Weights of a small transformer language model: 129M tokens.
Each number is 50 + 15 x the weight over its row's rms, rounded and kept within 0 to 99. Layers, rows and columns count from 0. The size before them is the row's rms in percent of the matrix's.

# o: layer 9 attention output (transposed), 96x96, rms 0.128, rows 12-14,43-46,75-78, columns 0-95
# v: layer 9 attention value, 32x96, rms 0.09, rows 12-14, columns 0-95
o43 083:55 67 59 46 62 62 42 59 45 30 62 67 39 69 46 39 62 43 06 36 45 69 59 64 42 50 78 47 73 57 71 43 34 45 52 42 46 40 34 47 47 41 45 67 52 47 48 64 86 58 73 77 50 48 40 20 77 64 65 72 41 50 69 24 69 25 50 53 46 43 46 71 57 25 40 43 52 39 35 62 79 24 52 38 33 63 47 25 66 42 38 34 45 63 57 61
o75 095:30 25 55 59 38 34 55 55 51 54 45 14 56 60 28 39 30 48 77 39 58 39 37 42 70 63 39 66 30 37 29 43 59 74 52 48 23 43 60 82 68 46 67 57 41 34 45 42 46 34 41 19 40 83 39 62 33 44 26 32 67 43 56 81 42 64 56 43 46 44 63 14 48 58 58 64 60 42 46 60 18 53 45 46 81 56 55 55 48 47 73 54 50 55 36 49
v12 091:37 71 30 50 70 58 73 47 51 43 29 50 44 75 46 44 44 34 48 56 61 50 44 17 70 58 56 56 46 53 58 30 33 64 52 31 42 33 50 02 34 61 75 49 80 77 52 43 56 39 64 47 60 63 76 49 72 61 33 68 48 53 70 40 59 58 52 58 43 59 57 43 74 54 43 60 38 45 62 15 46 65 29 43 33 46 49 28 76 19 63 42 63 45 42 62
o12 106:28 56 27 41 65 30 58 34 50 87 32 51 23 22 41 55 86 33 57 79 54 57 82 39 69 28 45 48 38 61 58 53 45 34 35 50 74 57 33 43 72 75 42 47 53 36 48 60 41 59 43 39 50 12 66 43 48 40 48 58 58 51 42 72 54 71 64 52 37 37 37 31 68 23 33 49 43 70 52 32 73 46 70 60 47 46 50 63 53 46 54 50 34 32 48 55
o44 077:51 61 39 56 63 29 66 35 54 46 36 62 66 18 47 53 29 83 66 56 24 33 46 57 69 48 27 52 34 35 54 59 46 49 29 65 34 66 55 52 75 48 85 33 49 45 31 47 35 33 40 47 58 49 75 68 50 64 74 61 40 67 27 60 37 60 62 44 48 53 56 39 35 49 41 52 69 59 43 23 45 47 57 44 40 42 41 92 41 54 82 41 51 17 31 49
o76 090:49 45 83 37 36 82 28 76 53 30 75 54 58 94 57 50 27 57 39 30 49 70 03 54 22 55 52 55 61 45 15 59 53 61 42 54 41 35 38 67 34 42 40 49 48 72 50 38 66 54 45 58 54 60 32 44 54 49 32 58 51 39 60 36 52 30 40 54 69 54 67 57 42 64 54 47 43 26 34 51 40 40 33 45 85 50 56 37 44 41 43 47 51 74 43 40
v13 100:38 43 48 53 33 08 40 73 65 39 44 42 58 43 64 50 52 38 47 56 58 75 30 81 59 38 48 68 43 39 46 37 54 45 58 25 42 54 70 47 46 41 63 56 42 11 41 41 63 47 44 62 23 30 47 60 99 71 51 62 38 84 51 41 53 66 53 54 35 38 50 59 47 87 44 65 62 29 41 55 49 53 67 42 55 67 38 74 68 45 28 47 57 46 36 51
o13 135:31 22 48 38 33 26 64 64 67 62 63 33 41 53 54 14 29 35 61 54 70 47 31 55 45 62 65 66 48 58 65 61 78 65 71 69 55 52 58 30 59 31 30 53 60 86 63 37 49 66 47 54 68 62 63 60 69 64 33 61 23 63 32 50 70 50 31 48 71 50 64 42 38 51 37 27 39 45 38 80 73 49 44 51 71 39 69 37 48 53 52 40 56 58 33 65
o45 062:27 80 71 55 55 70 49 54 36 70 61 55 39 59 69 31 53 65 64 36 23 23 51 64 31 36 79 66 47 66 58 65 57 33 57 58 27 53 65 49 36 36 77 44 45 43 53 46 69 76 56 33 54 71 50 43 58 58 40 52 30 61 53 77 53 64 53 64 48 37 55 54 58 60 19 36 28 37 35 77 67 50 56 52 73 57 79 74 30 38 51 35 51 33 31 44
o77 101:77 59 56 59 58 72 34 30 34 33 40 54 61 38 51 69 65 55 57 43 37 71 53 43 73 32 21 47 58 45 39 49 35 46 31 27 57 49 28 69 47 66 57 41 47 34 37 57 28 24 60 64 30 45 37 48 32 33 68 26 95 46 62 66 33 64 73 51 30 48 47 67 52 43 74 60 52 46 73 15 36 37 60 25 49 44 31 53 50 47 40 65 38 43 50 46
v14 105:26 22 43 36 61 69 44 31 50 51 49 34 45 62 48 34 49 38 60 45 74 46 57 42 29 03 60 42 14 44 36 47 47 58 57 51 62 71 57 41 44 83 51 37 34 73 52 54 64 66 44 64 27 51 59 53 54 53 53 57 73 84 23 63 76 50 36 39 62 70 63 63 48 52 47 52 59 48 61 38 37 71 26 38 43 43 44 82 49 50 66 39 38 48 60 19
o14 119:46 38 58 26 23 38 50 77 33 39 38 52 35 48 69 42 26 55 50 56 57 47 82 46 71 62 52 62 39 48 80 57 32 65 53 44 70 51 63 50 36 48 61 38 74 33 72 64 27 64 43 37 49 37 42 63 40 66 38 56 52 22 46 21 07 40 48 44 24 44 72 31 27 45 52 41 41 47 61 28 40 52 55 65 67 41 34 55 59 30 53 36 64 32 40 76
o46 076:48 63 31 53 28 42 51 49 54 54 56 68 27 56 49 33 48 42 54 42 49 49 82 74 40 73 71 40 40 53 84 52 49 44 77 36 34 60 59 46 43 29 70 66 54 30 51 69 57 61 43 42 40 37 48 66 57 53 51 46 57 41 46 09 48 60 18 55 17 46 70 46 34 37 30 43 73 55 39 54 37 65 57 81 63 24 66 68 71 46 66 50 29 56 49 78
o78 097:46 51 58 92 78 41 53 41 73 51 46 47 63 57 58 60 65 36 35 53 46 56 38 51 51 44 36 44 53 60 21 36 67 37 40 44 14 43 44 63 71 49 39 76 27 55 40 39 59 39 49 41 60 71 49 55 52 23 44 58 45 84 66 64 75 57 66 52 73 62 14 57 87 64 51 60 57 56 37 67 58 41 45 36 34 60 57 44 36 67 40 61 36 68 66 24